Weights of a small GPT-style language model, trained from scratch on English Wikipedia: untied embeddings.
Each number is 128 + 32 x the weight over its row's rms, rounded and kept within 0 to 255. Layers, rows and columns count from 0. Numbers have three digits each. The size before them is the row's rms in percent of the matrix's.

# layer 8 attention output (transposed), 160x160, rms 0.418, rows 11-19, columns 0-159
072:075105191151081119191183147194110084140173165100155092163089099093102133111140138127082148100170116123152089151149132153092092128127119159121151113126195094126183127140140084075105151199107165087100161133143092132086136110095102120128110120103121052102095184115117225160106099115111114139130171133160162169132073084076097151103139135071136077126149150132109135126119177154169109113133109082149132095046143118121129134144137103163090148091118161090131101117086137069117137143195119
083:149145034115132145158090150121127137104119148155126092112134165103136105162174161169151117129111046110085127073112125152084182091110150129146135161085114141132199144133140107073069118124113085098128126123147106177171076095138163160141071127157146127173095128155125117097104162183193091142142138145085144132155179172100138128063141066108116084138121154126224118148208146156112120102192088115113148150162129122137118113086101150106078100100134054135099167166113130097164098138148132
084:101081127144163101105146145109158072065108158140214081149171153145094137110112144127109198097173148165114133133099122149082155123171171105154093103148104056145188102103117099107175128144165053117134105118132130178134105159095118163157114114150084132169125077136110115121145167132103106070071089140124152137140135155145180139176091117068170156059115140185143124089124121117081140084152151112134175129129149102176079157131148156162161064149136120141143079089093121117109137205081146
078:134111162153132128185164039119137116163129144169146102102075108063101099128131128060094066142109136153116103150069115111077142077132127168164087165104066188104126181123184143113113079125068143144081079133074089092124055112166125120139186128107089100115148123126128171086103146149120098091110174128110106055130147176141164123085132146092128093186143142125080143094130161102142187113074129144120098163127163166149128099139145108108128122120163134139077133112095167163160143102144180
076:077112095157117090113106188099119156126124090132067133115112054145130156115103137106093092112127198155136101139140155151110186137119082138163125163125118109154066127149117126088116108181125139163131134066145102155140132085103075116178148145115121126124081083123185121112095093124147116161206178102145093185129149154071127176116121102114165117087156126175111132078129153026148084107160102172123115124165118159148151110152108168115109172122127144124200180117131150114087110160231153
085:134102089097128136118160162056125189080099104122144125148108144150152156183141140147105170097181149099124160066169126131215136126119189138173099145131124157127093105189109122110166132150126147117135145112124119169099110117132093102137123178150080124085177123051161038139225113141133124104120139131169124089125121124159138104086129153083132131107135176111062151085109109128110164093142133122096070076150102154177100079126121141100138154184080103126170173165099156100081066136115142
076:113146142127176062092148127193119139135131104101139122100102059134166162138184172188149032102159087122109180139109135077118121138167147141113095090126187075118141121094121154136091156155139075117098083150161127167146165042186102148196099093109137153159137142138129163139115082170134171127135140147172151148158133099101112105150102095135114105128137150167135113106059104143160133144091109178144119160091173143139152133173170134057142085138122142148170118165114134063081154159173089
080:075127093141117156115129117128130154131096082142107087089117156110125090081133192101173066129144105172139085145139060093194078080154143131197101091104138112117095139130089079178125130166110116151084130124190091169156141149150144068091089128141106131154167164100181117166166104170103106097081119156159090215124172101176159087106100115137123065118136114105143112091145155125190150154108102157158168147155147182171128096115166087153070100130129134114153119108151097145117074144120177
086:127114193125076142125180143059129105153116126141085171103082179066175146159166084060050112130111106109128120119075148179149152163101080188150106103181151070128112080087123116181133118098132123144086124095151134166148086105151100135129134121185121159179126118117175174167158155137179137109068128086139175147153110147156135096146105110098106160121115119144105156090140158149101152164129115081163138094196151119168106165124142138155117090137131087159114134126134150090148019138116160
# layer 8 attention value, 160x160, rms 0.0634, rows 12-19, columns 0-159
083:126070116119149137193126120101074116142169126110115140148125115207169103164099142165126143149077076150064144085171073176114101185123145098122091141076177138118098176132163129086168103174168089162162119132132158136107139163086196126138168100115159146173146159143107128098081096154198072121119080139138105143137119109134115100112119061123111101124110157135133080137202125161160140119141141166117119168092174161147162108172058155127149145100108163178101121099116149157111148051077106
086:093076089164124117093192144138151136147138117134114096185112155114105121154069128060161148141160143116122122115158087150141088118148105148136209108167203134139162116149149147074098091124162079134115075098117127140119111157119143088158116134088126129124108126154115147131174153128115056175188089107104167099135156152093163066145168200199118122121098108074176134140201146174115141161140085124138077155101098145181143121050116129108157102175153131149164109157109133076128191155097111
080:182084134163153182127100142130073107137116172174168103165099158180120088055171147073085087125079168153134125138061154166117107101139118095115118196138097087036144124156158120152143168176167091170132139114096124146094063140077107164109108132084087180058133103130135146158096183144157157128114135162137134110142122187137116141124158104092149144150169151081174094180117129129171141121121110128129121134166149114083097145129121109165080169102066135124104130120154107086153201132130106
079:193129148143110056184102125100124126173145157108134140081140103123129062126137112175125136122042090151135132083103125056080149119092159117187108175167178085123114082090099065107091181099116146098046122118147131186106108096139062109108182083094132161082105166130130180124105125151157095136195125079165139163082102154109171141063118105174139123112153133175139103152113120162107129147151115158105132127118137181169119148135109132085134093140094111090120082122143158106136106152150085
084:115131143158197133098118131146149168141141041093203155164111110171103105089159158137110143109205076127112130100134096084118172106138128165195169151146135154139173070108163158152143149124143109142131184189108066107145051089085144111132108117184064110082122149110109107125076137138144076154165143117088122098128125113081140147105133206120141123093132110148120124159134151172101147166097149157153101100186136174130135082122109165099156106210174109140133099126154091105095113139120075
087:166147095140052124116070174125131140120075079051090103143188086115147141147128140195164140114151111117066091108119143107164160132126135115142162136078132154149077135155148121147203144112110127068134135087150186122114097086149150115138126115106171141209150130151145156162082098110151143136211130098121235146152070125134109145152137133120082137095142161118166083110108128155138101152163139128134148100129112131169089152172127116072129100130152047089182131122138097125136202106119134
078:129129104210131106122094124182092084135114219121092141152134084141041130081190136185180101147104103164136098125125100140124130171157091084123101075107120114111109168138116144131160166089156115084145192164152125121094102146134129113098117139152147111127097083113123171123123109122104109125056121152158159124129165117170180057097070068085152104133092107151146129090148130127156167143148176109153146122096108154162178132084115056114139051137085118165099123133162091163105164162146088
090:118137118169138150152161137127201103133120118161092153149104138138135072082069138129164071252143119151165117147158117116111100141144170126106177139173107115113078147089214163113135074160110071191125114151126097125186165152094096095100084121144115108160135160130107105162092176117112090106092144142092122120097114090071138074079163130095096150065118136154160149071166090112131074143118117132139141150116138156102126084180078091158130163144130146103112121125159153116054155166119118